config.toml
num_attention_heads = 2
bias = "none"
tie_word_embeddings = false
init = "normal"
max_seq_len = 256
doc_mask = true
z_loss = 0.0001
train_tokens = 87780000
dataset = "wikipedia_en"
Each number is 128 + 32 x the weight over the matrix's rms, rounded and kept within 0 to 255. Layers, rows and columns count from 0. Numbers have three digits each.

# layer 6 MLP gate, 192x64, rms 0.293, rows 69-140, columns 0-63
094057181130130146102148197145132135142102174094048182125153109159189115107115141141150114150144152125127161082127111168174148158106168152115115126124186094176183084131139089187114105125127101
126112159145160134125084149131110147114098117158202166132039178087069125163118130116061074112171087110137097086136084139161115105104132128134139109138134156172145118130115108151087149093189137
159132131098107096194139113101143139152099121090078115153121092162135170155169068177148165130153131158111093071145095145157177156166118116129100083033122093148149101098155103155121204119055140
118147115129075132130081104070138184144183168131177122139100139071138151142149106123091099153119123168082071110109118088135122139103141177161164145096149200145131145100121133185094186125098126
157129111102151154184082115066204129097144142174136129142116117099136122156117124081140074113141084127111034119145149072110139153139151185068128188126139109159091163162149100169151132122162115
105082198157104103148091152161194136154152119109130102108146070130144137156067109141125143096116167154070068097131135078084101154137121124102114124103184156082169124100111162115116128112068130
129078132157150125167155088130142137193174147149144116058106140104123142126099107166118131147092127162141115133153168118087111137115127165142172160083146104223153071088060101182096136093105140
131157149127176151168101146140131133144079088174116137099156113127144099136126194172113076160158109167148126056168104103093112146184083085115104131120161148089189113180148102168104163124191189
095106054117151107116115138074161101105173105150156110090150104138143143151137143144123087121138135112128092119130145080119109163171063138130157117087114074154116156152132105149102143092166119
109119139144125129134122099083078123130156146102144142144049039071117113142126100123116123177184111109090112116127109118135123110151149165164119178169202146143125114091111120191156143085136143
130117088179135064161107144111170120186159126135126132091087075104085119099163132113106108142119089076135095102072136099125140124079130132095128131116149133122123139140103098125056079157158115
132180179096164112130126111065138203132132086143116172175165122094134139127112158110063068110133164115103059112094071100078145090094097164154131111140106049130175139128125140102134136142121130
198120167112175123136116057143125178164128178126143140156092087111101114152108124108123092186191119175071138083191134140030106188139152167098070154135114138149139163120123084187123160128086124
195118156128076120170110122075076127118146127095165162144093118074111055159151157140128160135148096122124130185094091081102155134100158070202085148109126150148116105119111134156122145112127127
136128150089164137150132113117127136184128171129127125099094072154100114148099094159123102127134141174161146138134112037158157134161171094073134136169122209157120144111067145096099081084109165
118104191126147102165125149079069127153112107087133214160121092195134137094120101189089116200119100161169155091111153148162119172137104110144156119100131158140138079139093137193158086134135125
092107093171119112145105196148103142164128064156093162162123075149137081152147148169090127160104096128057126150147082097127122133115124114204102079113111130144102146104081189123159144129102072
111154163145126160164148152166123165111093096131115130162140144133174129092130140167079108123086087109084077162140126133141152117125155173113117062119185025172094117140144108140182136102191113
147146090150137055140130179103054096111084079108183135121142125141146099115166194141088139156140131079166120128170140092097104126102087152121138129115136105119166115102127098153142147114122148
143102075144163093197101140151111144119179169100109144103127107148117078203125124162153130168052120122099128171189131109129091126110147136153123122087154084124176127120096180148117138114101110
140089145156130143106095108156156077164079176113209094140099121150148180174169107140108121099126138153147116127131138063118156217145111152130119095173094117148144109103132118168136127129151110
165181192112114123182135162149154140121054114071162201130078122201160154097123073095115094126155109169066081110133131126130166142129167227145086166201132138100118123167126107153170128076158085
158107160108169152139120098137158147141176213144108142129165163103165191132132141148124088145156111119122074117139180099093140109158123170115150119053117074129116098150154102142119196127140118
147122214110127125180130164067108113098128126084140115103096148063153142109156087160098139117155053167187093159120127069165129110153141168139121113112117161116081118130034131161141153112099186
118135173069159200154178140093194114136111109090109102136130139078162117138148125122077163126115072146137106108147094092138172123086133144117079129143119086122142183107099171142095132164176200
195147155182126094104103129082084096168072142098166147156166123187156144102122122136166135113154112194118108190114130100145183172130111149146166123042108107129071067170100137103118136105133112
134137176195097143104098125074129144126178114129121178104115131083197097117047115118120124080137143147108103110114071114111078119057103091151082088094147121120162155101126127208145156120097105
123119138085112134109109211072122113162099156087179132078108127174114132134155145116130106137128102099112095085161141114133106132142122158147110146109151117141083129115109078122065110093210126
159113145147091081131067125044130102152135131095173172131113119137155161154133123144107170092132092123092120100129072102139101111098078134206155157151098178154076098061159165125128089084107164
158168134114169108136137113105138167088164132152150120086111126077071133155112177184112113116128126139118081068140157084182119122133097118136128116125141105153164081131139036168117137075203065
159101143137162121141057116142134070115137195155127156125159079147103101112137129127156117167160077151115097159141187077151171145131140164133111107135129157163066068136105136146157169072102110
144097149153216119092075108115128108128157085095126123139113095151124119093164128116101119113130127179107106105093151096062175131161106108145091115094155072106118174139095115161198062169143067
156085118146070123133064119102108110119128179117122132082121130157153141138154154235127082106153093122157135134164116122171153154068109169114125232096156126149163080178137153123140142100136173
122166145127161156150079134117142132114124147145205117158076134153127164110130157142127116169101166149152158144155134089122139111138112157096081142104102133083160134166126090220137152149077136
207112142095102132157136143127182164141164113132144096098181068156069211145134145116091062163118090152105095105138134099120132111133053120143202192103157141155091124146128097147088136078109143
063120155106083149140113079081138085166117154063143211113153137205142139143117076204096189189132162198136058131119135131171144135137134124164117148128165159197093129121072053143153174088122137
125142112117134139124102113155199161158095091109100116071124107168165122151183129106137102139190125146179126129139124066148151116140105088112106136097173103114122121122110108162069108110109124
175148128085224117157134098112093124093132047120150121101143096152128097157064137151107175149138097171100104122115155097112125108147089183117141147145161111116145134141110110145118103124132178
135139130103157072096126146085180125158080088108190150133080142111098103126067127150096138090161139132159117097166128128142146145078144197078107123135093141126090171145121120190193065077186182
098210183207110088140083143131125165121115113160098167109076158166104121143170085163114113083140082154065116142153174148137147165125103139147117140122145095163059122099114107099087147118175149
088113199111066135162139121079137167134085149139153105105137112127172117117144121123103082147131132169144140160107106120123162124129186177162093165132168077159084119094115086126114131125138149
170229116124199160163119119096145144158046079122153128123120051110110143139176132152113050124140119143092123131136109097076100108138138108087110127102086116186124120148093140146089147116181124
133136224119093155102128210120177180138113098151158177104170135144106118095060098150140098091117091127145104135118119103154129103154117169093094153171190128137145096179153125107117110110150155
094109132193136215125102119170140139143126156128147114090104074152103119132120097176152093084177122137124145087144114120115130121136072095111149191178157088180142114134175087097173116065144122
128104167106108078167114122123162129118108162083067232091117120192128115118135165156128161125122097103140118086140174121139141191127133141147101107112103140151135127141101135142132142152040132
111140152090108129090087124042109189138123104148147154093102135162107121160100096122138123114137058140146082128207172064175180127084153127105143161192129160132138068170103108134145191144166114
212110146102145120081105132144148077147199133053105123135173119142143124130097140144092102184135115125084122148133149133088129156087102170117089131083135151153134084134154114140116131076227146
182089154114155066136162158118107099160126150098138161164153130171091129124114087132095130134131088078159143126137081076118132095145134112140118119125156164119166173179113105121158119098154101
132116101128137133123117133111201113152176107139097110102132124140153150145126090121090125137103164131138119085119115092110118169082041138065052121108164131094102115119156128095081100115083174
107122146143136120154101126161148084104142091061107133124178082163099135099124051210135106158095086155069115098113117104094161128152159204150103153160095155115141176117123148208131124123109126
148155116103119131100123165115156075173137110096135154117128101109140115142138078173164125133173064167144140146090138091095134109086087173194170163094089090164112117121068158165149152054163155
058172121161230160144133109094118161129143101128122119137128151164147150066112135155116134138098088047116084138140052146152171152132135119128143130111118126122176104124102094144183095133140121
127095150114171083181123177102126095114145144069112106187197154185161096077120100145082142163117147148065070124106138097143149128085108154107165100077141150168121145108114157100085106106157190
125116184124117109131154208139150136152152112131117139101159121115183178149170168156146088154092142119139143116140141084129063110112115094100130153101119078189138072155110149121165138139137149
123168180114117117107115121136092088197196163091124165106087064141167121121118162122130104153122110126149103091125180130129102073103148172125115152139134145208145072086116166107158162078147108
112113161153136097092129104123154154169160134141150102166141127151200138141094115154138085152126120163063148177122113087124139106093135168171135168096138149163145172137165081092168195148175072
101117162101129117170135117155096082123166122126187116145148128170172167082080123124130122165125127157106063130115165114141149122133110097198097143099183120179089124155169103123103070115131122
171153126123157119128070138074132137164111096148107144143120125136119121116124116161064119171144107097103138130112036114122139165075129088225122142114122108169099107089114175148113086158158103
069135134130113185135119114114088195082122171137121179153168093103151162106088071105110119094130104127170061120141107110075125188085123126127122144164109104147184141135137111183163087078104086
176164181109115156161105144129153152131082112083130207134127065130144178168141136114130110121168190145066065142133103129117114129060080150146077123173161089153092062125125065123070255135150106
117142153148158100104130123122165081083037163108133175142128088051160044079115125124074102075140080167083132136143102100064164169135129163078119142175075122142114130179098123123133088121151112
107077176141118090130139139158135110179159114083098138098155136111142179074182177167129161143160158119080160139154114101146093113080117143136115128092162129131133088163097113110076179124127072
190142159142152103138126137142079157244125101055141124149181109122146120161167133166119201165106172153088138161135117127109093109113158144124134142121143119090111115127101101139133160106147142
125121146093109139128070139098172178119097086115166093120129035077146160184107173125068138057116131100104109134154083084097139113126142137136181150136176050166048130087122111169132129126096133
159102088080155122177117185104117103158145058080122161067189141126178130120137094129103129110136171207108105137132055094108124094116117154128096147161138093154160087130107135147108123131085163
210153101095082123150126146054085148126068199086166184139136126148117132123079148167095134111102143142106115173140151085121118093105103160142115167101110121128095113136158111170156135129095168
136102141156193082148140151115100125130115147125097111093027113106127109170130086172147086115116111148055104118164128080127171169099175174103132153089068062192136141146080157114098110115128096
093179183195131117164144106094149119165086164070195139145094050133126180135117175158135162086142138132085122130099076125049182144131108106101048125186140136164156139095101113096095100099083083
115141141135120169128096113181167114132155110140149154134098085109151123116129150135093091121119095077095000121117127085100086122130090201113098177111162117100048087127188111147071123126119138
092055137115175105124098155162163098121163082117088121065063108127079181111139107121117116113179069151157099087146134104147175222104111143157106115146128103188091099115080141148130157108130138
102119127140126127072042159154141140158139118100140142103116109172102154158118101193110107098125204178156117085113125107060102164148091164158111088134090149178145117096155139230110136104081092
182046148129135158166127144096188169083131089100144157133147108168102178154164153145110115105133129095115094064181145141089119191127128182123130152132100168147151114053122142118086125141161187
# layer 6 MLP up, 192x64, rms 0.256, rows 69-139, columns 0-63
128129192110135092167122105161165114088105143139070151159166101092124154119172117144148140195127079116143136092186126173150129145157070071123177160102152167193148115116118175131149176143111154
140191151120162162076173125139166104137089125115114137147104120105178122129157143134131168153184140099123144125116124146166130106137100092112122166134096060156159104126078172162028120212147132
164128162098070099171105155101131025164090131191124147129126166192102112156098077137128094172091131135135149131151137103095186123165043123126191178043125163119168101114133155102084143127092155
087092127125154112141112095101153123145159134089197181153107105082163104156139088123146104095101134142143115141074134128032119161140117145129107113068151100136100165207144130156160120184149106
138150163095130233113118138170127160187112097175111134152133139142119100124160160132123089129157095090126165079084165115125113079132152189130126164157176136134101141104172031121105144103137127
130113091093183109080152164132148086091128071129102150142077164146141190116175173162125176122117135131153100173128075134103144155094197125138130102138109114084117098124104130148097177148093153
162132131142132105174137070063136164106128119139160088168141136124210206123066154110098133206077100107131143124172133115171137143139116150146158093106073102074163059085126099133115145097179109
150126101123172063104127149120086093074123157108125164111104120151062118120167068133208159153131149097149126177155160120161118147186137123105092141162101127151116205148143130131182158152190075
098141164129101101102106125112159164140105117101127165048150136115132066115082108109076056121116075136165138141151189158138095177116118101145116162132194133136070125121142186108077126090120101
103156167154141105071121087097095201129150110157079150123170156140117140042122154095095119179160109110072123132135148150086111114119115122158156145106161165145092099163152130112183036124145100
115078100140167134167108136108162166120078126172145142090173114138092104062101147150172123180170141100138115133131142149080087082125123087172067123149150116114172098136095143086126141125106124
083132165174137076122140142186086098141153086150108176146048101094147170100102140133094083126120134110137193135120186137136060109132135072118084102085157149156146101136165133136093120141179098
122077117116169118166152122147108135087143158173181142131120147111103120130136153163172069141136152071129085153138096160151176081139116060116126086145101143118154119090084115121082155095141186
139162200178094154119129109155124180093110149174122145078145150078123127114129138121128135156151146211105132099098110152057122166105122123167144096118109158184097097127098145089183135140130092
151146050090155157162144156108148098065103143110134105102104163196042125139158117117154117106106155167120108069192069097129165097133097153091130172088117130091093174143112122169136128102084113
145100073083090148180092186122168060111106150088165108077092128146104142149151156136159162078110157171086142087124147149127149140141080099075164148152091135187140126137118143169089136116104106
114086126136214098075091126146127090174071160130133132083086115170141138149133158106121129199129096186079142170100108133153194115118093113122103129119121142129144145135188139178104158132123109
113141139090096129105095096116136136107196086092198159095121145112176162100090143121161099138149160180136137133190144147107175077090131196154180096135182130080047104131109145151098122048102130
129145143127127175129212190087142159202113148132112131153071148126135128095103097122137139150107111135135149167156169133096117154087101115112098059203118168124161165144152118128144090168131078
130137154173133133095086169146112065130194098127127112150102134148093119067077140134141120202142054103076124151107119110116146140093163072167186122087135184103136169138088139077119092091121103
123102134072128174140177152143140070156122154168139121120151176175149106140155147117120136119050146153136133088131150091141115083103100116135120110166114107161192148106121095123093142117073105
136140156106168163099110083065112134170117118102226127102140125032132108161130116164068161098134112159106183137157100145127206138129102052169119095094156122115103120156107159146096144169054161
173184154152146158139111126118113166109135156162129138166148143129164066119147111128180127189088100153132073140108139173146122120135089068151096097120116101126171163093111135151044162121155114
134165108096129131139172102132165148117128089121105159056156173124166137136156078107107151154064085101136115093152139091168124150178096127141127113056169164120125100159109102108123099150152134
119074104123170152119102118179181149149103067080131152100129100127071111151174092082124156123127131158110139078185147164178111106127141133139076088204144122167103149144090097037144140108100150
162134169160163198191145172120107125079155222147158137131098141148156100140098157125104103162115116163139120124173138136180168117076101134096188154184120160156151093126093095131096104129145125
087091139132118162096082165076127164107057067167099111138142086087132123055100075129122156099164052122094106130088110139147113137075110156187106107138188170133140169110109146120098141113139122
074097166173084131147145151090158137126103164129107128110119136126130165177066092146146134164089160098169109145146174079115173140140080126102109164131102071109080135135115100100134145170113085
136150101107176146091113143113132091153093163133081146134133101084180090054127132131119141084122153142172094138139103113154155120188083161128175094174104134143114091141059126101049115194120160
129137051109129092150121072130128107133164181145146086151096124165146152184176114094145103213081095119134106096154205114107127125100145153165128101097143149143111129146117105177109154088092108
092131099112142181121083102125129112122126111065141187109126137061134115139163081143101165062140173193116112163133165133150125102149096056177040126150132136091093123115135121103149107132143166
136141158161145138068174181145105081141160194121154110127108072136159094176148145108160168123129123168086117158129110146115222091133016110069122094151117110087109100108091156082129152119150176
129151160134189154129122150133165077134106149148122147088149117136136089121137108091133108193122118116077121149113096142107157126136158115176114100186109120120126130103084105120150141098102056
140073100177127121139113123108087120167131100104171145097120166112138131131119155124088119118138181093154130143108143119089151125167097142171101102204060164117148125093138184183142138126135126
142156146185131117155141146150104107152077144085109162165126082183016123183141164084094153076144152041131132104130191172129139153104177120119124199141114094154096121100090131146120142165168094
099143162132140209128126159169114148126150163074159128200147095133132101138108131174178191103052125099105091102130141096152109115159115157174073164131067149118120118074098122094084121147085080
174100183082120117111120111095172108079123085138089111100163105071128151074097071117148140166146101136116102118078112174190082096059126116076119089120121098148134098084113148106100094087123191
171140128134136094144114137081065117139123135114086158133157139108130083097192121134105115164107167063187124085108196146091149123137144078149120100133098158130131141133129146127120130127149192
135136174134182179107140089148076162147170122138158137130134119066086131167169179114038119134119124112111155186096087129157176130097109084176158065119170105093108087158124094152178093122157083
109110150167138142124124123196058061143163102163136143124141116154108117125117131083110159188173115154115136127143111122034103095115132156175138117105106195121098189066147144117086099080126130
146096126112150157170125125116190132131155145153089114179158134091126151089148124114180122148168119072067149187145148115117109167089119197098158147068116174146151104103182137163137109153141181
114097063158087146125164139090147143190114125116141139193151156197104162119178181101108094162176097133141135142118128105147157123129139094133124085107160106127123142195080165152058089148170124
163085078128116132179121192171018154076110124103151148150131105172100161123134128156109166111131143175213115157113168159168184121114125120172111133157129103144064092124162130112142193148126114
126093121091137171102124108137187146088153139023154116108123149106140197105185124129146108126128152130154174139111135118080118126101123154116124128118148162073096078093082084201106097098087085
103147122185156068123116117108135148164163133118100170128104183156119112110132109136093152160149112109113076107084156132167086118163158100117097079112044090131113165103143137160108107162155149
159104116124137091121169143123132095114086151176091171111108109121094140140157066146066084079119158123171147112117121141182168154188109064117071122133114105174134092115183053134076091156131142
111098118125110083196176145119139138090146070143103149120151142113208162079131105118089195199077138125114180161120117136069109144138165102128206109143168121139108160107098124149155098135150119
132141091159171108117206076125171151147107094129113142097119146150164090109163145138122184106129117176132154137186152182146106144127138124139143128110108120119128070149087112128126116130127065
142143096086099173129103189124145154134174145137158138105117139122144076154139134089122097070104103183154136059176081135163108110108096157060106147124078107129168089148116146142124145152147134
171168112155105180171122088161190108088094069133169131131113075151119090158155099129167105105111116140121106117116144144127123095131107172101123156128123140103173186186068150108227104134153212
142138114060122181122121108100177088133151151103161125113194088150099122063078121139128091063146196076175090135157162136140095108069085120133077080110073143093110121160163107143190110167148137
154169152119168102196183094095164137102087133105093110086076146118106159117151163095193056109100096135111168133154147165148132170122092143084085162164104139143134161172184194153106172108136119
145164133155164166091114094174182138124155148038120173115119083145143090152113120143141145101084127128123142131102087168222080191141185137125117099063139108136158115107160095129124103147050152
118103077107138132145168161090148131137114156169236123101032129128124078169152151109116149130092131102089135155116104137127149125130117147127097171128122132130118169114115050099078125146122153
085149107087168138158140142179160118147128126106115116111123094123178127117149157126101198090159121145104117156151131052152118063161181168065151165160083163129151178148123124158143136087180131
107090105170156107112134107085118177139129107152152111096100121179177139130142117082109101119135114151154140153109132093191109129124161155139095035084136130120089091129070080103181139159154127
187170128103107187150156067125167143108159136136136088082136084142126150151130145092120146162130118095156117154127112132071119125135085186093103128137166159146083124149157087137071140066139124
098108140121085134106123066113071086109165113181160140067129126201153127188107150098075116077126091201128136076105121093169106127111209117138106166056109119100150124186133125142129143146107128
147109073146175129102096140170109130130190127156167162151179132132170131120098060090123181156109197122138078130081124061105122086100226118104082106152177117088173141143125091135135145124142149
146101185121151154188129073153165181090168140186138145090120157086123120169111145079176122140107123175117107140131054126150133151113090115110052148143184158161125089148094135141124154126117112
116137011145182170147110159173112147142164085048107099098152079144137111189201140122149100137177172081153115156103114154169111170206126102164139085152167150164170087171160138134083134194130152
160145113073099154090108108109054121123192099109171081123164091112131183112099135152120149101136144149133115123129132053168120068139102110136180151087162108149098173130119150111083126145151187
093144092132172081102149097152138088112140130074173127150117092072146063141169152143121095070159106152162134156117135117094168158109106116120155108143059132066091106155137157096090152135131136
114112113122133110148137050089137110134099154215068132135120119145135032104209195132099121136115193144149149086143130163106138145110158160139117076094130107147132130178096106126124201148129089
146147162151141148189141089142143118084117157115168133148129177166089079131150165143119108114086112151150093097136098114123082194156098086140142144089118119215084111209100153153128118124104139
084099136123151156062143144138130164183138139149134139068075095091160057072096124090114171143157117128115146125119194169106082141078110111102142162158123121121117136195113132155144080173130157
138124104137129115160181126146065122135135117141029096136104111166108174143140126123107191148101099120149175081088187149185120141149158139143133118121160134170137131171146173187142199138109183
138138125098122122112123056155094152182086193172121098164103098129163117160095154229073071159134139131167102142105133178141132121192119101181151179118100147142198071128098129127056145113086116
096118166109163142186137069131137160087110116145109164160171164121153188048093197146105176101107135094125064128168078099138090111131097134109157125124099149093134119155152112184146113133101168
146122141084137124056170122136094177073154131129138143100093106104097135128108130122092023129089108104088104148076112127106090144106134191138120106141069140148123094101131091115160083093145091
157196074132159133125122157094082147081137087100148076134099133122143166113117140126126150140133149122088141117113174138132062197081106124184214167140132092141195101119145122116117161095103094
# layer 6 MLP down (transposed), 192x64, rms 0.188, rows 69-139, columns 0-63
108111081163123145136138132079103121119137152040136149159151178147111106056037123182154155083126118168099098105100177118170125154202143152111092156108124165116071096118138120111159120109129166
071148100120132162113165115110096189152089167152100113100149104069152126190136086228123120138128092175148074134108105074119101105091098161148073151179161142107089148150143108136098133108122106
165144107092178146152155082100183172083115080130083031082150144156178077160110151113187143064139138124149134075153075137137174093103168101163126113158124172121163143153130126190165168122145140
126105145126170150187115159105169172094145160143106171109166167149126126172137134128075102155143115132146180142088083138153047096105074141141151160134150065151111147165109152106096138081124110
161105098113137066162123113158143113169150108148156104185116099098133075056098144058126177134096102156078113146131154098131145124077122104083143158098145103063115117146148116125093066171171116
113172108109097100128044099132125134152145140145152132174098078129136146060121116182114115120097088118132091164119165095111127121076089159107129183180146148165107106128127116158082097148075150
098147129124141175107144117084174116116108081159164154135106092116144061182173137116146163107116153119122131149168120091168116242139134074158117110150110084069113143132114172120170097157166169
134087131049085147097184177129160118118173116145085136149195169141186085137113169112125112139114071087073165104063123125159119105083132102145100147153133105106160117144120179127111109139096159
090114145109142096084175171125121131087103101126090133157104117101083115108108158116134165142153113172158191146191185161165195108124134096167165125082128117143077125157114143090103117111192110
118086146104125111143046122109149106116125105107107138165143191149186127111147139088126119121133017109084127139157140072116053124138158115164163094111106131088175085096155149089117154165159132
134142152112183160162141121129057117125146105081138170139153120113099138140074122194118118054161163143157218107139156148128123074157110130149146111103105122113130103151143096171144113153133154
157090155167097134119131110208165141175123118085118123081146138139095065123165104134154117136124103125123125147141112154086168124151141196112057107095216125112160156116163191157178124134102121
163168111084079117111135192158135108120187167138108182120154170119139169135089175101137114081104136131147087097117131122062125131142180143119166114160118071128100123087073151123124103155130123
087118125158157190134152154136166138128161108147147131161143086164152120145154060155137134153130131105105211089128107063118146108163099083136157115158158180090135156127149169152171063148140138
173132154145138113126140130137110122132133079177074073158160144141092090163091105061097143133181114132067203147128142131149120162118135201177124149092151133079171143138118125081104131135166167
107115168131090071034103180152077100106151098088117149098117093199116127156134128088118143145139114103119124084158124141166101139121184152125175121156088057143161099106123122096139115160152135
127116087098092166114115136137129112088107096201072168078172134083149099176120134092112179117115146097162150167129096131160116149108085126143165179165113131093147149087155174108114157148111114
154168133147098083201179122144149140124086114122095070178137101131113128120102095199138130057089155144161156184121132049130087136139125124104121131084106116083191126083117151145122183047125175
168071115106148093152112141126121090118131073102058118098134116063089090178170125118123102133170190134148148115146171132103157152144109088135123160133111105081157124143116150174130107106096094
140117095095095122158144093137166199108099121106129118088155105134163142176119096175155181149119190132142092126202177126189128138096102107086078154128141101110152119131181186123129146149130143
168129101096129138126141142116134127187188128132131144158138167105115172122234124091143148141114139143130104083127118133134125094067107144120087121148094172076137144143111113154117139156142066
157124186156149112113091159138071141162140155131145141153114168185102167072116205167069178151056135163120065133112149145116132105143116189042185111187154144185129087102133102099156153090084125
125122154172171102115138098118122136131131150148116146152146166194136087117094132081146118158084135120101216062121151157187136128141145129116133091100154183129097129104145090130159154083196134
131153144118137119149122136141085114157094133136059165179184128157117110176188144090189124119108135129128193087148156132144088157150108143124120122123143151065185121130087106069147119110088137
107123171092127073153101109117116103125132192160141165042188124149115087131125121068115165131058117111175080101130067119131122136159123107118147135127173095073097133159176119139115171142194134
055161049134147077141159103154087097135129119095188113082111111124121161052149132108085086139105154140111127118102062184142098156181125116090106131129144114132112079127141094162087149149155144
102145107136127094102155143163151138143139130142122132142083121144049159113095134037128073118150148148134219121117097187152128146220112072153189139172131104144132119056138154140139120125131152
147139143143095160106143143072136179165117126126152127104166129118124152106154120086130101162158076129111164155178184076141142121160115128181092082108127066109120133133132156060134131077188107
135156128170180122138194142133151159163096091109094145146150112125148124177192113149133142155078148127100211100099107082138098139149151084212084141128189099116178164139136170142110135121132134
188195117139100098101132137110135118124097125126133147120062166077137112098083088129139140160122147150046190085132169128140116113090130107086141127153106133156157131118135108115121089134180213
106119179103152210099133111092122108168100079117092168132186142157110108206064128157145188151102095114150144124115129140108183118115154102185124107131112131075130173122168094172128097103084146
134160139153186105141102105147143194151134116063111123082114138159166153130080146172133147107089183138173170116169129095184115158163122142102149200109110206108152140098125197164116088064141089
121174129140110066125108105095116149125114131092186180167106119103091143144142083153106076073156193134170085105150082126135114143120156113098144155132107149164139101142114125129170153107137094
090146114130152151177123102107161086075099113129123122121170088099121195117118144074121099085118161103110132133113148188131132092138160122131135140155163167146080104118112146035120067102123111
112185148144114134140117128163163147153063123195106140134089142074087111135108167173197156174179116127119193110152135105102109062134152099083155117114204137096184160141126089106173158082129143
143159131166071191182153117099154127166134079060123143124117094104074160191108102123091097117073140145178156122077164174143120097122115147107175107146099144205143132108182117113187108098179124
100163110166114117174210149176094097144119158129064131115108111180116145153121082117166085118165159140188159149128136064117134138161073054101140154136109150115129114157052126100082075142086138
097207101167133117111101108147181132171160147152113167092174138094132108097098096154156130093094091127165099124086160178080132108144098110134150109163162142113125106117131099144147099118148122
121129115099058139142123124073088144101111174160157120138095105162110125066055118119117069140101065124168045143112126115084147127109098137164108101156150160182094080108102135092049137185106111
123157134093165104118165130182103136137133154133106142157100153130063135145113091150146155129106201178152084141139156255146144153113147158119083099093133099095160187089136102098120121079088148
154096118084169119133119095117131090073104153131140188192117134120175082113080121059119167083132085131104117086155159130169132098092136117173157136132060115106148127107099174120131115182079156
156110144120134119112132131162117174115147091117084154176131095085147140153067145088145089098117157108149084102107152163083124108075147074123079069134138147131038126112125094060120118082124131
137163155116169120095097158096167163123117095116091111087121130134174144132066119149162142143094081072161147128180156135163075146114199077157110192123143150110164179094151158137131118085156188
168107113122070102102188131143107197153156134110109174101142121125145098091142089136116117159131128125193153129146172217091144147121155119125104086112135073150166094138082201152116122107077053
109142108174134087074133109141105096155110162108125079169163114124151098103161110055097189130131177172119171127117101101117174086113129114098173068117134166090137135168115070124123165134104108
099161176080126099123120131141117120125120150117094118079101117160070119179063179206083112098111058116149065148097128082124136100071104172152138092102131114118112147092162164108150126197108130
111122118085175107161120204170156098146118165119080123120131105113175092131094132106141128052132123137099039103082140182121072138120176091162109138187108130146119160077117086115144138112090124
139129090098129164123107130102135143166116165113127162150126090142134140181150065180150178121087141143101178131151129194162163077081140178119080094135138138115104190138149114143118126127102133
155134183163078076109110081148118151159072110105123118131079137156125125066148153150141121127140128116092144129138091159154141176156192144155149089095149106147153137104172095162157103111083092
119127148122155113126125117126179116161137115150061109144173111143080109192073101213136165160121087114101086137125137055090156109189096135108110088031130136089139168137115117150057118089135138
158128119055110151089109112114153102082140132141083116130124145166117150120169101213123098172157103061138128174106135080029114099089119208105198140138083132163088111120176104102109167105140147
157074138166104174165151198141135096157134117148109146126186176142150077183129125092117128121192193120138147113069114202181116124150176119135150147143128189098133065141089134087124122129130118
108109118093138139089113077147118171146143147159135109075134121049149176126121126184201145140143167133150170113222125080067170149133160135121121126156072115170103108148072192130157096145059112
149077117107160091102178127090113145155142119056102091077153108110089080136109152129196148138095139113161123099190127126136187081103180136145153106162151142163121100139150164145156160164119096
164092060237165120115137115158144135160123117073106135136094145044155166137128091096169091097101125143105056129139108098118085114147126128126163110127084121170127083087161154113135122130161128
127084112118132147088116142180141063141131090145100133103110139144077123096090126220114133146117134138116218112124100099136103114104110176115118199112119104095147157112158110136120093146151150
133082069105191165107147127105086154128139116119153151098093164087106085077125167027103106104086147104127145094133113164161151143176148120082123129144094110140146104134094124151139097131118142
169117081095163168132151158124156228138155154096109143113148110101125134190124094069143136175159154130110161147154112168165099087146084065141145211139088117199118124138146151100092116133124090
077133143131105132093164169123147199148121066164101086072087149126111110127139121122149176132108116163132196158167196200065144145072100103206138138147136113094125120187076157127129105118114126
131125125149106092090162168171145146151159123125135086190151157140088072145180120097099138170135113152196206120125135113152130103126076127181095123160111132111169170088118096091118089131162120
151142137050079171098084124064106093108065128108160131106134173082152121091077126122099179063157070097112000127130143135084167106101082117097153154190119122116072108112116165147099092105099156
119132122178092121168102140155157147139154162135145169054155145132118167152177075155149135194101148193086118165121080141115120086140083098130124094092155116057095102093113129110103128109155197
103137221160094093084186164127143189124143128153101089126118120124119133142114137134157134140094127109117195141125143151070128098140072140129193118161153123139163103146119157138199087153073139
128121143158172170125168094163165115180099107121111092142148101059080205082084065173133096155120138141172134133172175103077110099117135134097156161140094094151090131115158166140165152158175125
138115101097133173167154135092111121122062144145161169081106153147155087070143151092123132133144115161079166188141120133105132082097121149111079182129164175139074056140110067154118144100125105
096121123146153145089107147117136155130145126167067110108204149109170108136166125087147145111131138092117166046182077200117166142124136157129153099098093113078127166099080133094149108115128140
122174107170137105133125147146073187078127138176147090144133140102111071099152092069147157156134080151192073111140210171149140109086114144154096083117156132080142123093160165096098141128091082
146134153136130152142147158091064112133124102052151150143170076135090138156148118195179129201142148115137135133162147159027155128108147137156148080062140206101119154107187144100112073134179114
160106093159093156116137100104131115140158134106157108133187134087137161101157144166226101144122183130126193164135133159112112163095115126205134092133130172165142120166135111172181143078141124
157117131161172172141100070126175183138103146078127148093117132141113125031166073119189149113126085110083163052140155136113183109118131166146146096132176081147143144104116133133116122135110143
057151148087125119135103091041109173105147086116150138105091093147153140150102072119139137097180074126191092176168163135126159130116146139121112095121109150150048158178130159122158138139136121